config.toml
n_layer = 12
d_model = 128
n_head = 8
n_kv_head = 8
head_dim = 32
d_mlp = 320
vocab_size = 2773
activation = "swiglu"
norm = "rmsnorm"
norm_place = "out"
norm_eps = 1e-05
positions = "rope"
rope_base = 31900.0
rope_fraction = 1.0
qk_norm = true
attn_scale = 0.177
bias = "none"
tie_embeddings = false
parallel_block = false
init = "normal"
init_std_qkv = 0.0558
init_std_o = 0.00806
init_std_up = 0.0558
init_std_down = 0.00721
optimizer = "soap_variant"
lr = 0.00434
beta1 = 0.95
beta2 = 0.95
weight_decay = 0.061
lr_head = 0.00496
grad_clip = 1.0
warmup_steps = 135
schedule = "wsd"
decay_fraction = 0.831
decay_shape = "linear"
final_lr_fraction = 0.1
batch_tokens = [16384, 32768, 65536]
seq_len = 1024
doc_mask = true
train_tokens = 126800000
steps = 3886
dataset = "wikipedia_en"
Each number is 128 + 32 x the weight over the matrix's rms, rounded and kept within 0 to 255. Layers, rows and columns count from 0.

# layer 5 MLP gate, 320x128, rms 0.22, rows 18-52, columns 64-127
[[115 135 179 148 119  78 127 134 129 144 110 143 128 153 107 144 120 115 123 153 108 135 124 130 110 105 129 199 147 128  91  96  87  59 118 179 108  68 159  58 129 125 192 177 102 131  68  75  93  74 131 166  85 153 149 129 115 107 178 188 119 112 102 158]
 [131 142  97 132 121 125  76 140 155 168 127  83 170 112 183 157 126 133 179 128 103 134 126 184 112 108 148 152  96 167 107 122 159 124 133 103 213 157 129  66 181 112 102  99 114 125 155  93 138  77 109 123 115  97  94 122 129 109 150 108 125 106 167  54]
 [127 120 163 134 133 162 134 188  74 121  90 144 140 196 157 125 125 113 139 141 136 134 126 165 178 117 109 110 116 124 193  65 114 115 107  59 161 140 147 140 119 148 168 145  93 133 137 131 119  93 105 104 134 141 113  72  88 125 110  67 124 150  90 109]
 [ 82 104 128 103 201 182  68 149  66 111 163 119 155 135  97 129 139 101 143 149 135 140 188 116 155 134 135  89 148 134  74 136 130 133 176  80 152 161 140 139 160 118 142 161  69 171 202 118 164 108  98 159 150 141 116 192 116  92  56 146 109 150 152  73]
 [171 101 106 168 173 197 173 157 184 131 129 133  82 189 142 137 133 137 187 170 135 183 122 123 130 140 101 126 120 138 112  76 160 129  95  99 129 143 100 124 191  92 123 130 165  64 124 125 163 148 137  95 126 135 179 141  78 151 230 136 118 129 117 110]
 [157  60 121 109 110 146 132 162 186 187 107 127 150 153 123 108  79 136 206  94 127 124 160 166  93 125 149 154 136 190 162 119  91 135  78 127 175 146 113 115 144  78 205 163 156 217 173  98 110 120 110 142 120  73 138 198 155 163 128 155 143 158  76  57]
 [106 150 118 156 119 101 130 149 141 110 113 171 150  94 140 173 166  64  96 144 136 134 160 134 133 161 131 150 137 107 160 122 128 111  80 104 161 146 121 155 149 184 112 142 167 114 139 145  66 140 136 118 173 159 142  64 108 119 109  92 140  91 124 158]
 [130 147 191 133  99  81 144 134 166  94 162 153 110 126 154 126  94 107 136 146 142 149 111 113 159 151 132 112 139 163  93 149 141 147 200 156 159 197 150 145 112 122 150  93 156 130 157 131  59 123 129 123  79  78 127 144 140 127 109 120 120 148 138 126]
 [ 79 125 139 127 143 146 103  96  64 138 151 114  83 154  57 127  99 138 107 118  90 168 149  98 161 119 173 137 138  85  77 159 143  91  73  91 113 185 151 132 178 152 165 108 151 145 133 166 114 153 119 114 138 139 150 120  63 125 146 107 121 111 143  86]
 [114 115 161 142 149 117 111 176 104  97 100 131 109 172 134  86 173 151 135 134 117 103 178 145 142 157 133 157 103  84  75 153 153 126 134 131 111 130 120 108 172 121  96 153 139 113 144 140  92 175 122 109 183 141 158 111  92 102 137  73 100 120 113 118]
 [107 113 147  72 130 145 132 118 163 156 111 104  82 147 178 192  85 150  86 112  92 117 105  56 163 159 161 228 159 121 133 214 130 182 128 147 107 116 123  78 137 172 114 139 167 128 108 146 179 120 161  49 155 122 151 149 113 105 137 149  68 176 139 100]
 [136 124 175 130 117 122 130 117 178 180 118 105 129 140 135 172  95 139 156 105 170 140 126 166 108 136 195  93 156 136 123 166 172  96 172 167 211 188 118 117 128 129 125 121 112 128 146 171  57 162 109 145 162 114  94 143 183  92 124  87 147 153 160 160]
 [ 74 106 112 102 164 105 151 151 117 153 142 148 209 179 145 109 143 103 129 155  93  85 119 133 106 204 185  87 156 133 135 180 117 155 141 138 123 140 126 185 154 164 192 143  93  82 127 168 131 164 131 141 124 116 103 246 215 147 159 127 150  89  98 144]
 [111 107  63 186 108 168 141 183 104 135  69 135 129 108 136 117 122 141  77 120 120 128  96 135 152  71 135 164  68  99 151 145 124 140  93 119 153 115 123 162 116 100  91 105 184 146  64 142  76 104  97 124  76  70 140 138 101 154 144 164 161  29 184 154]
 [176 126 164 153 137 120 146 153 108 192 116 109 126 123 133  79  90 101  97  95 142 143 143 101  95 128 105 120 114 149 106 145  98 163 135 114 171 133 104 101 102 109 157 117 167 104 131 156 102 121 104 102 145 152  96 134 128 107 140 117 149  53 146 118]
 [139 115 114  72 124 110  70 151 129  57 157  73 137 138 133 143 141  64 235 165  90 149 156 141 139 145 113  96  90 139 156 152 158 159 121  94 167 132 107 139 117 142 155 123 101 137 205 130 150 135 107  97 141 104  83 170  42 130 102 114 122 113 134 149]
 [ 66 127 126 119 133 189 113 126 111 121 145 147 139 109  71  98  39  99 146  98  74  78 179 113 166 122 137 106 181 140 143 144  82 108 132 112 180 118 124 102 111 185 150  92 127 154 144 154 150 114 156 146 175 128 160 112 118  53 116 152 139 135  80 103]
 [133 136 131 122  76 153 154 118  99 163 143 152 216 158  97 168 120 131 100 105 107 165 107 205  90  62 129 116 126  90  43  98 200 136  93 112 139 158 116 132 137 162 141 110 140 112  84 136 138 145 114 142 105 109 157 155 126 101 133 102 141 131 182 141]
 [146 141 138  60 119  96  96  96 119 134 114 141 110 115  79  96  94 134 181 148 109 175 108 130 139  58 176 117 128 123  86  93 119 114 140 150 107  64 179 137 130 139 122 198 140 127 157 182 154 146  88  79 131 104  95  83 176 158  95 135  87 150 156 134]
 [107 148  87 143 123 141 120 148  87 164 100 139 148 152 173 158 129 144 156 154 168  99 153 183 130 148 129 108 122 137 181  62 142 115 213  93 135 139 152 106 115 133 142 112 129 107 138 116 167 114 133  71 121 135 136  77 197  87  66 169 110 114 111 143]
 [137 107 137  96  72  94 155 167 143 176 119 179 147 114 150 173 155 118 148 136 159 180 179 140 154 104  94 145  81 111  93  87 129 137 119  98 101 147  85 123 146 124  94 142 115  95  52  79 104 162  82 148 177 180 146 129 103 122 109  71 114 102 133 185]
 [152 109 160 152 109 133  78 187 149  89 106 103 120 145 143  87 119 167 102 160  74 162 101 107 133 152 133  95  94 179 135 123  90 135 116 178 116  68 135 162 147 165 181 177  96 113  53 101 159 113 113 167 102  77 123 186 120 136 139 102 119 102 135  92]
 [ 83 114 138 131 142  81 132 121 132 123  56 107 134 140 130 143  87 151 106 123 134 142 168 135 148 135 146 129  95 107 118 113 116 120  94 116  97  82 100 177 161 174 110 121 134 140  79 125 191 133 153 126 165 112 159 154 143 153 117 146  95  89 176 150]
 [107 123 139 133 106 120 143 204 208 161 125 111 191  78 110 123 106 108 126 134 135 152  83  74 148 167  98 148 150 176 105 148 118  96 137 141 119 122 146 119 103 131 142 167  52 125 131 176 140  73 145 126 146 145 145 129 153  97  96 168  72 105  96 139]
 [172  94  86 132 195 157  27 152 101 112 126 154  61  78 142 126 145 131 145 196 177 103 150 145  69 175  58  96 109 204 137 176 134  85 164 143 122 141 128 145 124  99 139 107  97 136 141  46 147 131 112 114 100 119 138  96 145 192 128 107  83 109 160  89]
 [119 154 151 180 130 138 121 116  71 165 132 184 146  85 104 170 135 135 126 187  79 123 115 164 150 171 119 131 159 121 140  83  99 136 137 116 150  98 135 100 150 160 184 116 146 143 157 168 139 127 138 113  86 147 131 114 118 138 165 103 175 141  79 101]
 [116  78 106 165 143 141 136  91 176 149 122  78 181  76 181 122 127 165 106 104 110 111  94  81 132 164 134 139 140 156 157  98 148 143 104 174 145  79 132 120 179 117 138 142 134 106 140 141 117  97 133 164 133 112 110  90  93 135 168 158 126 117 164 185]
 [117  98 132 119  59 176  75 160 111 102 118 103  89  99  95  66 126 150  38  84 176 119  83 137  68  95 128 130 148  64 113 103 158  88 152  87  66 120 103  95 155 103 107 136 137 118 162 149 176 121  89  75 155 152 132 122 150 138  77 167 101 157 128 156]
 [114 122 107 111 134 166  51 132 150 130 160 123 129 114  92 101 113 168 109 154 182 199  44 118 118 126 144 121  64 120 184 137 131 107 118 132 125 114 157  87 139 126 112 131 143 186 144 117 144 132  96 120 149 125 155 109 163 117  85 116 143  88 112 114]
 [183 127 195 171 142 105 102 194 154 104 118 122 111 102 172 173 158 109 128 107 147 121 161  99  92 137 131  96  35 203 127 152 140 103 104 155 215 158  77  69  99 160  94 117 113 110  11 159 115 197 109 120 124 145 159 169 169 122 102 143 136 138 107 156]
 [ 96  83 163 135  70 166 138 208 100 133  60 104 158 102 103 138 176 159 107 166 119 121 129 131 188 116 126  57 134 166  77 124 101 107 132 139 125 170  77 113 105 118 158  96  80 140 146  55 104 120 129  95 127 107 102 124 126  71  95  63  84 125 211 148]
 [100 151 185 161 142 125 108 120  71  47 106 126 159 123 163 152 109  74 186 150  95 170 145 149 198 183 135  95 133 135 181 163 117 143 115 141 169  94  96 114 104 148 111 181  95  96 191 146  94 131 145 164 128 109 103 120 142 103 136 116 118 150 143 126]
 [ 83 138 104  42 164  72 133 149  83 162 138 115 113 181  71 163 127  82 104 145 104  95 143 145  86 163 104 104  95  86 122 107 135 132 123 114 164  96 125 119 106 130 154 129 163 116 146 171 134  86 114 182 175  93 100 146 100 163 130 107 121 164  93 160]
 [138 118 121 122 126 173 107 132 130 194 108 133 103 116 118 137 141 131 154 146 101  91 128 106 111 129 120  99 116 108 118 150 114 170 116 155 134 152 171 112 107 145 147  68  64  96 113 189 102 185 150 140 128 112 124 178 116 125  53  92  92 124 145 123]
 [186  99 153 191 109 134 173 197 153  62  80 110 135 162 158 119 127  90 169 218 143 127 155 134 150 118  74 152  74 146 139 139 110 158 170  96 156 196 145 117 134 133  89 100 150 125 109 120  94 180  95 140 126 208 159 163 138 135 139  87 126 125  76  83]]
# layer 5 MLP up, 320x128, rms 0.223, rows 18-52, columns 64-127
[[ 96 132 152 120 115 139 108 124  93 163  79 134 102  85 110 157 145 107 158 124 154 139  84 110 158 121 127 128 122 144 165 140  98 110 173  85 126  90 163 113 157 144 178  84 185 117 134 120  82  91 149 185 151 115 128  99  99  97 153  76 114 124 119 117]
 [ 94 157 148 132  99 104 112 109 180 139 152 112  95 174 142 175 144 109 149 123  91 109 179 166 118 166 167  92 183 138 133 118 109 112 207 123 119 116 118 130 108 117  94 100 198 122 109 122 178 147 166  97 128 112  87 146 111  97 103 116 135 143 160 146]
 [180 146 162 126  76 129 126 109 120 136 128 108 127 102  91  56 146 119  86  91 117 100 156 121 192 174  58 113 152 148  46 136 142 132 184 121 172 133 136 132 122 177 150  68 193  81 144 141 119 122 183 144  63 177 131 161 159 154 146 123 181 113 146 121]
 [126 115 157 129 152  90 119 119  98 121  99 116 112 156  96 150  58 113 105 181  88 178 113 110  58 116 157 111 149 132 150 163 120 106 122  82 134 161 148 195  94  73 150 134  87  91  85  53  65 130 115  93 156  98 107  78 103 140 120 148  96 129  81 154]
 [168  95 113 170 118  98 199 137 142 134 145 126 177 111 105 128  92 115 128 174 135 182  76 193 151 113 133 133 171  90  44 126 109 140 110 111 126 157 138 129 124 124 176 112 103  99  83  52  83 151 138 145 133 145 103 135 115 132 121 158 183 140  67 149]
 [112 119 169  74 125 165  86  96  85 143 113 142 145 139 123  68  97  94 183 163 113  87  89 137 101 136  75 110 157 142 129 125 205 159 143 151 187  39 164  63 134 103 157 154  74 130 120 138 112 139  56  99 158 145 156 147 123 156 128 143 127 112 126 111]
 [100  88 154 192 138 105 150 117  87 177 117 150  99 123 131  79 147  63 133 147 151 214 120  90 171 147  55  93  95  77 145 192 117 133 142 101 122 101 148 141 152  90  91 206 111 140 172 121  80  94 138 186 149 133 172  75 119 117 125 103 212 122 164  84]
 [ 77  65 187 146 130 127 155 156 140 121 124  98 132 120 157 147 123  82  79 101 106 157 126 131 134 110 135 102  26 108 140 132 156 123 124 105 155 151 163 156 123 136 106 153 157 110 107 121  42 140 152  61  82 149 113 105 169  58 119  43 134 124 135  99]
 [147 136 152  97  99 124 130 152 120 101 136 114  81  90  91 172 155 124 158 148 121 162  83 148 160 104 138 108  23 144  88 135 106 149 172 103 142 142 131  99  92 100 156 152  98 139 114 135 103 106 130 108 109 202  99  97 152  94 154 126 114 152 150  80]
 [133 137 102 172 134 143 134 176 118  89 161 147 125 123 147  78 165 124 109 116  76 112 152 160 138 130 108 120 170  41  97 136  98 183 133 132 160 140 144 158 169 156 185 143  70 127 108 152  90 127 129 155 158 142 141 114 128 122  92 130 176 170 128 152]
 [156 132 149 173 159 122  96 131 148  75 144  85 117 106 168 139 121 121 123 121 110 162 153 142 166 138 109 124 144 134 132 178 134 111 142 159 161 102 168 106 118 113 120 113 127  78 106 112 104 176 151 146 113 102 121 162  89 126  86  49  63 119 119 145]
 [102 139 141 164 142 104  82 123 125 112 138 136 162 138 155 100 106 121  72 100 114 149 124 152 121  39  47 123 111 150 116 118 123 152 148 151 166 120  96 117  94 156  36 151 132 150  92 123 125 210  97 144 115 123 137  79 137 159 111 162 104 113 177 131]
 [131  88 119  66 118 117 175 161 189 110 146 178  68 141 132  91 133 108  84 159 156 113 196 116  93 120 169 128 172 164 120 141 167 120 151 154 126 127 146 135 146 132 147 177 119 103 183 156 137 142 112 111 110 109 104 127 128 136 130 138 108 165 122 108]
 [121  87 142  43 169 144 160 132 139 171 145 130 104 118 155  99 139 173 100 133 115 130 152 166 116 138 159 108  95  91 120  92 138 175 107 194  73 135 163 111 132 149 141 116 177 161 180  94 115 131 142 119 133 102 124 137 180  95 173 134 136 139 108 111]
 [156  98 118 128 109  61 107 121 124 177 179 133 156  98 105 122 154  98 152 105 142 152 134 132 100  91 170 117  76 117 138 105 179 108 122 116 143  90 137  93 111 168  93 149 119 156 109 134 196 136 153 106  93 112 134 155 194 149 126 137 114 127 126 171]
 [205 125 159 150  84 161 157 130 109 114  75 111 103  97 138 173 129 154 123 130  92 107 188 108 178 185 131  73 145 131  44 176 156 141 118 147 177  94 114  90 141 102 125 101 135 124 145 132 100 130 121 131 115 173  98 115 119 122  50 112 146 168 129 133]
 [182 131 167 117 177 107 138  66 118  70 121 119  87 113 206 133 110  86  61 163  94  80 101 193 161  66 109 157 144 150  55 142 141  92 146 147 178  84 134 126 132 134 156 108  97 131 101 135  78  93 135 126 126 123 160 111 164  73  86  92 103 100 105 190]
 [130 134 150 111 134 122  86 103 125 102 133 113 128 129 177  85 128 150 154 118  92  82 129  86 124 157 124 117 150 168 204 152 106  89 136 151 138 106 129 180 129 175 122 170  91 112 104  74 132 176 115 104 176  66 114 143  90 148  81 134 133  70 103 109]
 [100 149 103  87 116 144 124 100 143 113 111 146 148  70 129 118 146 150 137 133 149 155 110 193  93 211 108  97 146 185 191 113 182 177  94  86 136 154 121 145 151  94 102 152  91  95 207 140 170 174 119 115 151  81 179 132  80 157 101 125 112 140 138 118]
 [164 102 148 169 116 153 147 155 152 129 138 111 138 164 140 151  81 110 112 122 166 140 118  83 113 109 136 168 161 108 152 157 159 146 124 174 172 119  86 134  80 141  94 117 125  44 111 157 111 146 151 118 128 166 119 123 127  81  94  93 124 117 124 160]
 [ 61 135  78 129 167 178  74 157 110 109 166 119 113 114 144  95 157  98 127  87 134 104 179  68 165 179 163 128 140 154 178 123 111 149 126  86 128 130  91  72 148 177 136 108 138 160 128 107  83 125 145 158  73  68 148  90 141 112 188 118 106 140 147 135]
 [ 80 157 138 140 138  79 129  92 154 187  93  87 163  73 101 118 103 178 104 100 132  64  78 133 171 120  86  81 135 147 195 111 161 111  92 125 127 157 116 150 119 145  90 126  85 167 149 123  99 155 117 129 163  97  75 126 114 137 149 180 136  79 147 132]
 [143  95 127 138 165 114 126 123  99 121 163 118  88 155 143  67 150  85 110 112 105 167 108 153 158  61 186  97 100 140 121 118 166  36 104 169 170 115 164 125 134 148 111  65  62 163  70 180 167 134 167 136  88 105 157 187 131 141 140 142 100 157 108 107]
 [101 138 146 131 142  71  82 148 134 104 122 172 117 114  93 225 153  83 176 188 161 198 129 103  54  93  92 107 126 129 109 117 149 128 132  99  98 163 154 132  97 144 120 174  94 148 151  64 105  98 115 152 144 147 158 133 109 169 101 128 107 151 159 123]
 [120 198  43 125 116 101  91  97 140 122 138 161 146 113  85 125 120 121 143 141 135 184 159 138 100 159  76 132 155 149 134 124 160 118 140 164 131 190 181  79 193 106 149  82 164 168 119 130 134 153 132  83 125 113  75 121 108 188 115 119 114 148 139 100]
 [ 92 144 139 105  92  84 116 116 144 182 117  21 103 149  84 100 146  75 106  92  95 114 136 104 158 105 122  94  98 127 108 199  98 158 138 164 184 100 159 112 113 151 114 179  75 149 135 178 102 131 162 141 174 129 135 116 125 104 106 129 133 153 128 137]
 [ 98 119 135 111 160 110 105 177 123 103 135 151 141 131 137 120 167 128 151 146 129 184 100 108 199 121 171 123 101 121 155 108 147 161 194  93  99 126  91 172  63  31 152 106  74 145 166 154  90 186 143 161 129 104 166 115  93  74 112 107 146 108 103 148]
 [158 126 153 142  65 137 136 159 165 178 117  71 139  96 115  92 124 129 181  99 126  97 181 170 124 140 140 183 123 119 152  96  95 123 152 157 106 107 145 157 154 168 137 181 173 137 161 131 111 138 107 187  71 159 100 171 128 184 130 131 157 114 136 156]
 [140 124 150 137 108 148 123 129 149  82  74  90 150 145 123 180 120 131 141 135 172 149 127  90  92 143 152 132 136 126 128 126 185 144 111 120 149 162  89 162  95 113  76 128 178  77 142 134 136 134 140 110 122 112 180 112 190 117  97 133 188 104 160  91]
 [ 84 115 141  93 122 100 197 118 166 172 109 143 126 167 162 157  93 126 103 161 122  53 104 149 186  92 127 115 177  82  99  85 145 138 153 165 119  65 153 131 147 118 145 154 108 123 131 125  84 127  84 113 154 179 140 152  98 130 122 190 151 169 120 131]
 [134 134 123 143 132 166  98  59  83 193 149 121 110 182 161 118 108 141 151 172 115 139 139  80 151 144 182 149 177 110 138 142 136  62 167 179  88  86 148  81 153 148  79 124  80 152 124 165  84 156 156 175 157  40 162 113 193 105 117 154 140 146 133 180]
 [123 176 118 106 120 101  74 126 135 134 106 177 179 131 185 110 143 150 113 129 166 119 143 144  64  67  85 157 141 129 159 126 125  83 164 236 102 114 129 169 159  82 152 110 132 109 160 151 131 110 112 142 116 150 180 126 103 124 149 160  96 160 136 108]
 [178 148 123  69 182  81 151 159 116 128 180 162 128 121 120 164 105 132 148 117 135 105 119  93 143 107 153 115 128 102 123 131 166 136 176 125 135 118 208 126 170 122 116 138 166  85 146 137  95 121  94 102 177 100 104 124 180 150 110  98 107 134 139 116]
 [ 64 119  97 175  94 103 147  45 113  43 138 119 151 103 130 141 111 130  89  79 129 112 137  89 112  94  82 118 106  89 139  92 206 132 116  90 145 151 158 161 164 161  86 140 101 151  75 182 109 147 143 108 110 148 147  97  94 143 121 120  84 172 122  90]
 [119  78 172 132 102  90 130 158 142 176 164 102 142 142 179 121 156 117 143 119  89 127 176  58 118 121 118  81 105 150 151 127  70 155 165 120  94 125  99 131 107 110 177 104  95 135 139 127 150 130 132 109 135 143  82 177 112 104  90 142  82 108  87 135]]
# layer 5 MLP down (transposed), 320x128, rms 0.204, rows 18-52, columns 64-127
[[196 131 151 146 127 143 137 165 123 129 147 130 165  85 102 187 155 132 176  94  50  60 113  94 128 142 108 140 131 132 188  78 136 145 114 109 111 124 126 110  88 168 130 114 145 183 122 154 156 145 176 136 165 156 108 178 149 159 150 140  98 136  94 103]
 [131 108 139 110 158 107 146  85 121 142 117 110 100 176 158 154 101 143  77 119 169 118 177 152 117 116 159 128 128 132 171 132 132  41 166  95  89 149 170 177  85 124 132 194 143 166 140  92 115 127 133  95 134 135 155 157 147 105 133 115  95 117 114  90]
 [151 193 116 124 112 134  79 123 116 119 118 156 133 155  94 148 120 176 101 118  97 119  82 171  99 189 171  98 129 137 122 167 133 139 108 152 134 117 122 105 143  54  94 128 118 174 146 105 146 137 120 194 130 137 128 108 174 142 129 133 163 147 136 118]
 [175 143 123 141  82  96 145 148 108  97 118 107 130 151  54 188 144 142 123 183  62 170  77 121 126 169 113 107 143 108 155 122 103 142 147 141 119 132 177 176 117 154 118  97 124 136 174 139 108  54 103 107  85  89 102 156  77 109  99  89 165 139 102 175]
 [170 148 159 169 119 206 110 103 129  85 132  82 114 182  96 130 194 159 115 132  60 108  64 149 123 154 154 152 134 129 127 113 131 107  90 146  72 153 116 121  79 142 145 136 185 108 118 133 110 100 107 118 135 181 115 123 119 142  91 157 137 126 161 121]
 [117 112  75 115 169 175 151 105 150 152 107 164  86 116 171 116 140 145 136 164  37 164 128 104 134  47  48 108 139 133 162 103  86 150 146 104  68 137 211  65 137 146 118 157 174 180  71 129 126 176 175 122  83 112 106 170 161 151 146  96 114 125 177 107]
 [111 100 170 129 134  42 146 170 164 116 156 156 156 132 131 146 159 159 104 180  96  75 160 121 144  87 127 156 115 155 163  98 142  53  80 127  85  99  96 109 120 201  71 120  84 133 130 118 123 110 124  99 168 175 145 126 118 156 136 108 124 108 148 162]
 [171 158 120 114 133 124 123 132 179 128 141 154 136 113  68 160 173 168 173 149  93 178 143  73 119 191 161 113 117 133 126 112 124 158 102 116 128 109 172 118 161  26  80 150 118  89 129  99 102 105 169 114  75 104 125 120 110 157  56  79 141 150 148  96]
 [145 120 194 106 133 104  70 136  60  63 114 107 122 137 127 143 123  96  95 191 164 108 103 152 116 161 166 138 155 132 118 141 194  88  94  93 142 123 124 104  97 130 136 179  70 102 169 150  91 106 110 129 116 133  75 102 128  84  95  93 110 127 164 147]
 [142 120  99 157 122 143 214 122 158 121 128 106  82 154 160 135 104 169  87  96  34 144 123  91 122 160  75 137 154 119 133 134 116  86 104 125 152 103 137  78 162  58  84  98 160 108  88 127 136 125  99  71 116 156 136  94  78 118 123  49 133 127 131 121]
 [106  59 157 123 150 110 138 107 164 182 116 181 120 132 186 177 129 126 162  59 104 124 165  66 144 133 175 102 153 181 105 177  67  63 154  91 139 136 142 180  61 165 122 195 133 150 131 114 151 130 155  88 116 183 181 115 153 102 167 126 146 114 166  96]
 [124 147 116 150 140 156  92 153 158 127  87 112 110 111 119 117 105 170 138 122 165 182 119  89  34 118 201 144  68 144 112 156 141 157 102 138 129 100 110 128 114 135  96 125 135 130 133  69 118 114 117 195 124  77 167 128 114 126 151 144 169 165 104 135]
 [ 92  92 182 130 194 118 104  88 114 134 112 120 107 120 111 122 171  85  43  93 134 156 151 143 130 118  91  84 152 141 123 145 118 188 136 122  83 139 100 148  81 119 187 153  50 116 161  87 148 100 130 164 120 195 123 165 132 150 165 129 140 149  83 159]
 [153 147 153 144 113 167 149 122  76 171 161 141  96  60  93 100  84 101 124 122 101  21 112 127 141 187 154 111 107  95 116 136 110 126  94 130 118  96  84 147 102 119 133 100 125 141  88 182 117 120 147 147 161 127 156 132 150  99 145 119 183 133 151 117]
 [130 136 139 138  95 107 138 148 101 106  65 124 118 158 104 133 142 157 122 127 141 184 127 120 160 138 147  99 132 119 149 104 162 135 125 102 145 100 129 159 131 193 111 175 147  89 128 142 139 127 142 144 138 110 126 177 161 129 126 174 151 120 128 176]
 [199  95 100 132 118 169 121 132 109  84  92 120 145 152 121 165 108 110 114 119  28  97 104 101 113 211 119 110 109 101 194 178 113 131 181 159 110 197  98 121 134 114 135 125 114 138 190  99 120 122 154 165  93 102 114 158 130  84  87  75 127 117 140 175]
 [142  68 176 120 133 102 128 113  86 101 140 134 178 133 155 170 103 160 188 133 151  76 144 100 151 119  95 122 154 139 157 150 168  98 141 102 158 128 153 146  60 131  74 137 108 127 108 149  64 156 170 179 146  80 150 127 100  76 121 141 105 128 172  94]
 [ 89 155  96 126 168 113 109 124 103 102 128 156 125 143 181 122 167 141 107  77 150 203 178 174 146 135 128 144 145 152 123 145 102 141 183 178 144 150 116 120 122 116 148 133 128 144 160 116 124 168 158 176 119 128 145 147 225 124  78  98 110  71 139 126]
 [ 95 160  99 104  97 146 134 159 117  70 128 123  86 179 132 120 119 116 123 116  96 106  87 161 120 148 140  81 158 133  96 182 167 142 178 140 138 108 110  66 141 137 195 110 128 158 133 151 132 138 103 182 137 120 160 132  91 135 152 116 206 151 183 164]
 [142 113 171 133 142 113 141 125 120 135 152 117 125 162 147 150 170 167 138 112 108  94 129 139 143 148 185 150 140 130 178 159 145  96 124 152 140 152 107 118  35 152 154 170  97  99 155 108 175 123 118 158  96 135  94 127 111  93 119 108  82 156  50 115]
 [136 152  99 132  88  61 111 180 146 154 156 142 139 131 183 102 176  91 150 139 150 139 151 171 196 148 142 105 135 154 112 121 103 131 134 172 128 131 119 100 173  98 116 165 108 155 161  90 116 138 153 141 132 131 162 138 216 124  87 109 148 199 125 162]
 [133 102 130 108 139  99 131 173  99 113 103 150 128 117  97 119 106 133 183 166 195  96 153 221 126 110 123  84  79 151 126 153  76 146 128 144 168 123  63  74 173 112  69 148  79 130 159  81  92 109 139  80 129 112  89 147 133 201 167 184 153 133 149 103]
 [160 145 107 160  88 174  58  97 124 168 184 115 116 112 135  94 154 138 182 112  88 103 136 106 107 171 126 103 125  76 131 127 127 159 158 113 125  77 164 124  56  92 107 132 125  59 151 110  93 125 161 152 123 152 142 160 138  51 159  81 187 132 140 139]
 [199 127 179 146 127 117  98 113 122 160 177 147 111  85 110  97  68 119 113 135 141  83 162  98 126 134 195 105 128 146 115 157 153  70  81 145 109 169  86 110  81 110 136 157 117 114 135 164 120 137 155 173 118 170 157 165 128 108  88 124 144 159 118  79]
 [132 158 107 132  96 120 128 174 111 175 138 148 133 104 165 133 120 128 185 182 105 149 129 153 114 135 119 103  64 118  85 143 124 157 111 142 119 190  88  89 152 119 119  57 102 170 107 163 100 132 124 113 196 162 150 141 112 133 140 143 133  98  89 148]
 [113 131 168 102 136 212 151 135 145  76 134 130 178 124 185 177 113 126  97 128  44 118 163 168 136  97  89 168 140 172 141 126 155  97  75 170  87 136 103  92  97 100 173 124 141 177 132 136 134 133 146 119 132  99 124 162  61 161 105 114 135 100 122 136]
 [118 117 198 127 130 138 136 120 145 178 114 154 144  73 137  91 145 136 170 206 182  48 156 106 111 123 157 135 139 149 135 146 130 124  79  45 109 126 106 152 127 145  51 177 153 160 177 101 182  41 111 128 157 137 122  73  92  52 116 129 129 172 152 135]
 [ 92 149 142 129 142  60 103 196 111  99  93 141 126 105 120 142 102 117 152 118  99 164 102 168  82 147 114 118  80  77 155 194 109 151  96  84  84 162 148 163 136 119 130 122 151 138  99 125 162 125 139 127 130 166 102 111 166 139 162 133 109 148 123 136]
 [122 113 142 122 128 152 139 122 121 114 143 147 135 101 130 141 121 143 123 107  76 102 110 107 131 152 132 144 153 138 170 134 110  92 139 101 161 153 137 110  35 110 126 131 121 101 144  88 130 129 139 154  63 122  98 132  95 138 116 116  80 145 141 122]
 [100 152 125  95 141 110 128 153 136 168 128 102 116 137 107 132 166  91 165 121 147 140 153 136  83 101 152 120 103  90  45 112 100 159 116 136 126 120 108 136 216 143 120  79 114 163 110 149 143 126 103 108 167 103 101 133 123 134 155 176 132 141 134  96]
 [166 161  99  68  79  98 168 129 108 105 129 123 137 169 181 111 170  97 210 124 145 139 107 155 117  90 145  89 133  70 179  64 150 140 165 146 169  89 124 135 112 171 149 133 121 122 110 154 123 102  56 144  60  94 116  95 177 107 200 183 133 128 146 127]
 [ 88 143 153  97 125 133 139 125 202 147 146 128 123 123 148 123 136 140 165 129 209 103 125 100 115 103 144 149 163 102  71 142 155 109 146 106  93 141 112 128 153 141 129 117 126 143  89 152 180  89 128  71 189 127 159 123 167 111 134 170 108  58  95 110]
 [119 124 123  80  95 115 196 172 118 205 185  94 107 111  79 139 173 158 122  74  82 131  89 134 158 165 110 149 129 174 138 172  93 112  83 172 134 101 134 139  94  55  97 166 143  75  57  65  90 108 114  92  36 119 131  93 120 104 114 137 121  35 139  95]
 [ 53 175 126 106 149 182 148 147 112  98  55 153 161 146 187  98 116 102 117 112 169 135  80 105 116 111 104  91 191 111 154 102 149 142 141 126  97 158  98 220  68  81 109 110 105 161 161 120 140  80  38 162 147 152  93 116 195  65 169 139 113  78 139 115]
 [145 145 106 134 132  97 132  96 117 200 114 157  99 108 146 185 149  94 157 127 118 119 153  84 117 153 134 113 115 103 118  89  85 151 132 140 183 158 113 120 149  59 137 106 140  58  64 136 136 129 159 132  98 112 109  48 109 111 112 108 121  95 113  93]]